config = dict(
    n_layer=10,
    d_model=768,
    n_head=12,
    n_kv_head=1,
    head_dim=64,
    d_mlp=2304,
    vocab_size=32000,
    activation='gelu',
    norm='layernorm',
    norm_place='pre',
    norm_eps=1e-06,
    positions='rope',
    rope_base=500000.0,
    rope_fraction=1.0,
    qk_norm=False,
    attn_scale=0.125,
    bias='none',
    tie_embeddings=True,
    parallel_block=True,
    extras=['capped logits'],
    init='trunc',
    init_std_qkv=0.0221,
    init_std_o=0.0,
    init_std_up=0.0221,
    init_std_down=0.0,
    optimizer='adamw',
    lr=0.000825,
    lr_mult_o=0.845,
    beta1=0.9,
    beta2=0.95,
    lr_head=0.0089,
    grad_clip=1.0,
    warmup_steps=342,
    schedule='wsd',
    decay_fraction=0.618,
    decay_shape='sqrt',
    final_lr_fraction=0.0,
    batch_tokens=262144,
    seq_len=512,
    doc_mask=False,
    train_tokens=1105000000,
    steps=4216,
    dataset='wikipedia_en',
)
Each number is 500 + 40 x the weight over the matrix's rms, rounded and kept within 0 to 999. Layers, rows and columns count from 0. Numbers have three digits each.

# down: layer 6 MLP down (transposed), 2304x768, rms 0.0301, rows 331-367, columns 416-447
# up: layer 6 MLP up, 2304x768, rms 0.0351, rows 332-367, columns 416-447
down331:475511472456552524466462432522427521532510476525465475512505542445472509552455535502577464473479
up332:430423483505517495474522498486541459502484475474567485531526484464460484460543463409500539540515
down332:568503520543530538456538557476463517527495549528573443496513481486521512459486465420493437509516
up333:468532456462545494564441447504528513500496497479547542566487533448479475520494491522501544484540
down333:560512517497509562583528477462417475491521511502468472533473473572562502468483559541463497548530
up334:554463435516551520514484503480513479528538440513487489477500490449540467529490494489553546524494
down334:554499494435487450431478591533455610424547501510452481504507474575545482564524432512492545498573
up335:516512585451474463540492506528434576481516560562448525548487492557517574556553481510487484448484
down335:492559459455431495541553560552470480545507525488497568491542363438618485499528536490462489468488
up336:537478536499456576525541431520482454528448532464441573575544488460446603502514491484483602513523
down336:475483519461551483406526482495492486473582498446509459429456525486583537511492554527524479491459
up337:489558592472493551485462493530434542441543509520579517535518506493490472565581596546561506445591
down337:554454475521490480424564464417551506524495457509593427517560501460443535549542492446509518472520
up338:539486510411490506521436494524519456496516463521512451511536529498533447513498471535483487536458
down338:500436496460482496584509468466480494507502554522512468469503544561472462530481408476479520404530
up339:570498584551451517504524409499508443492509475495558452541569521466492533470564490562512503516483
down339:466443485576537488486472484503506515523517571466524539517426485473499573499420488489470497511479
up340:493488512624482422498449464455448514484523494461541438502508498512470550520504520510453472574509
down340:501533434518583553452519400559528548529558518490506487475470532489442523483495529423521532389626
up341:489534516518544472479509407528494600519515389541468481483561502459513516504513486470523544575503
down341:499499503505558475456454548485452524455433532506529534500518508563519567495538448500461535522522
up342:507499522518409478459511538541542530555553477562511496549454480369417437476514468506514486459511
down342:563555545526566528514540516418514491503537476490441577463515455488562521554499500434535478568481
up343:471489474534505506475498471508489475447460552522552590537509496499489451492495508488491514504493
down343:520511493433547556478465481493401441558487408561533448526518547478466512550488474580504474498478
up344:434493592491499580534463519463402634496566580504550519452536546426478535472588493511498480517579
down344:519482437448482532467452510523459458522515486624470538486460460520414474525468481516575490510519
up345:560485504496454569543489408489542490452402477523536544531468547458478518487537491570486492512505
down345:567498571576421483554506501490459480497489420555418442460524478511466499560415586510460505530440
up346:493453499548498516483474526532572545468596450540489491535517533546497489514523486467482505568551
down346:501534442485461440553469547514492515458482518464478525511541503490524553538487473473483489433514
up347:502537515597539474505501438558520450452481522504511532585508489500477498510501462524613442539612
down347:504503508537519501496460485505513541511469538565496479507548479509509460451535547590437485590535
up348:516480491553538534529523507521523489517473472449590464461541474471504445523462499527588520472496
down348:474565470476484530487494472501450447519496532437524504534523509521451485537513493477491452542508
up349:546490543438441502540513443507488579506438458484498573500504545548453514568452503480520548463542
down349:517476474473488435465519522485415484519578501487430499546495368539475496479508470418449381554475
up350:551411497557470520568540528477534454535460559495490525510488516523474591582507493540488513612522
down350:492502546506530490433503503555548496503467488532451439428486508490463529504516521507467562464526
up351:579494505528515553451540562501479474497449468548497549532512602516458464502539512524539520538514
down351:497535559485517509496571523461495517465510527450559455509549421513491507529592524439487536530498
up352:537396508473465449500487559455506419465442399430507533542512540503465535495460459497535538507537
down352:535532472507518517551511436461470502542493424497480514494479555477445497502463498567473472469514
up353:466494484498501551561527459534486527519495552542441529422522532390464556482520447464463535525533
down353:530508491451487518444511482518494528525482504535449555606538510589540547514477509507482491427519
up354:523522580511481502488425509475532509527503512434548532479520482492497510462484519506497501545471
down354:391403519413504527464507523586423515457543455577532469542510495489472518447461466570500595505547
up355:531479452513438501491482527531519501567562436459522491576510520468503505443504489520531532511511
down355:501483478529458487480530528481529503510452511476470478476507523527492483475503507528479462489509
up356:484524465535478495499510520581463579537477475466565482469494508429464529536489482527551495431496
down356:502429581528485457461503548595472461469470535470501515458527527509423409523530506500463428454472
up357:472546517512510503565543459433538524423537494436505483478469544541487584498491450518446472518536
down357:540573533543464513468453528429546515488534395506480458443450499435565580492404523543500475512494
up358:420490461454462441579547555491453441592488476447521501474535447482524553487548522472494503467561
down358:484496601404492513428561492531448501504567484571468494538527524499604426536526526512447463567487
up359:519487486484517474503502441514457561559482434514547510475476508520578567497511501465536538428535
down359:488566569432521435458477581465513472486603477527577461438491527488478600526477441443500473471425
up360:499511556478473480588506472433505456495508452490553507573509525473431494513525461485485519455616
down360:458475484519495503454553509483528486465548531452567475490523528480521527448429556490526471575501
up361:498484491459531602503583537480404595475487413489505470518489493500574537471575375533496520473533
down361:484563507419430547529468457587529529511475634519527552539427513541569494513497504472467414548531
up362:575455488453511523511498496481489490559491479490550444457463518426533516549482488479492528517544
down362:505550496480435525516551484416537514511576491489577410515543585417500534548492475541495492590478
up363:492487571503477552472457490552467613505511467427578466610531546474571523486567455506461572560466
down363:521496498503475469524496446475517482442520525518452487495494561575531511547506504481459556512431
up364:530490487521404509495515494503475522573529470529445532547499473458476534456431450473477594522538
down364:531473525540531547514465470480530505435473467470517417420468474487509509528493522548500498492491
up365:501496495509544488521505464530492573509457493497577485512525489495569517519559452497463541466497
down365:443479444458502516494532518513493492482522575450483529545382498498463488530570511538476531461474
up366:520473519511495496484494547515489467459512493513557540528479537502478443542502454555507456505549
down366:486475430453406485505503517510504486509506441482384441495529470486540507485432509489577504477476
up367:453515505456458485556498492516497580473487520425500518500550501494494534461549464496534492559540
down367:434520486472515494546544465489468516543521531489538531566559483530593507409517489502542489534489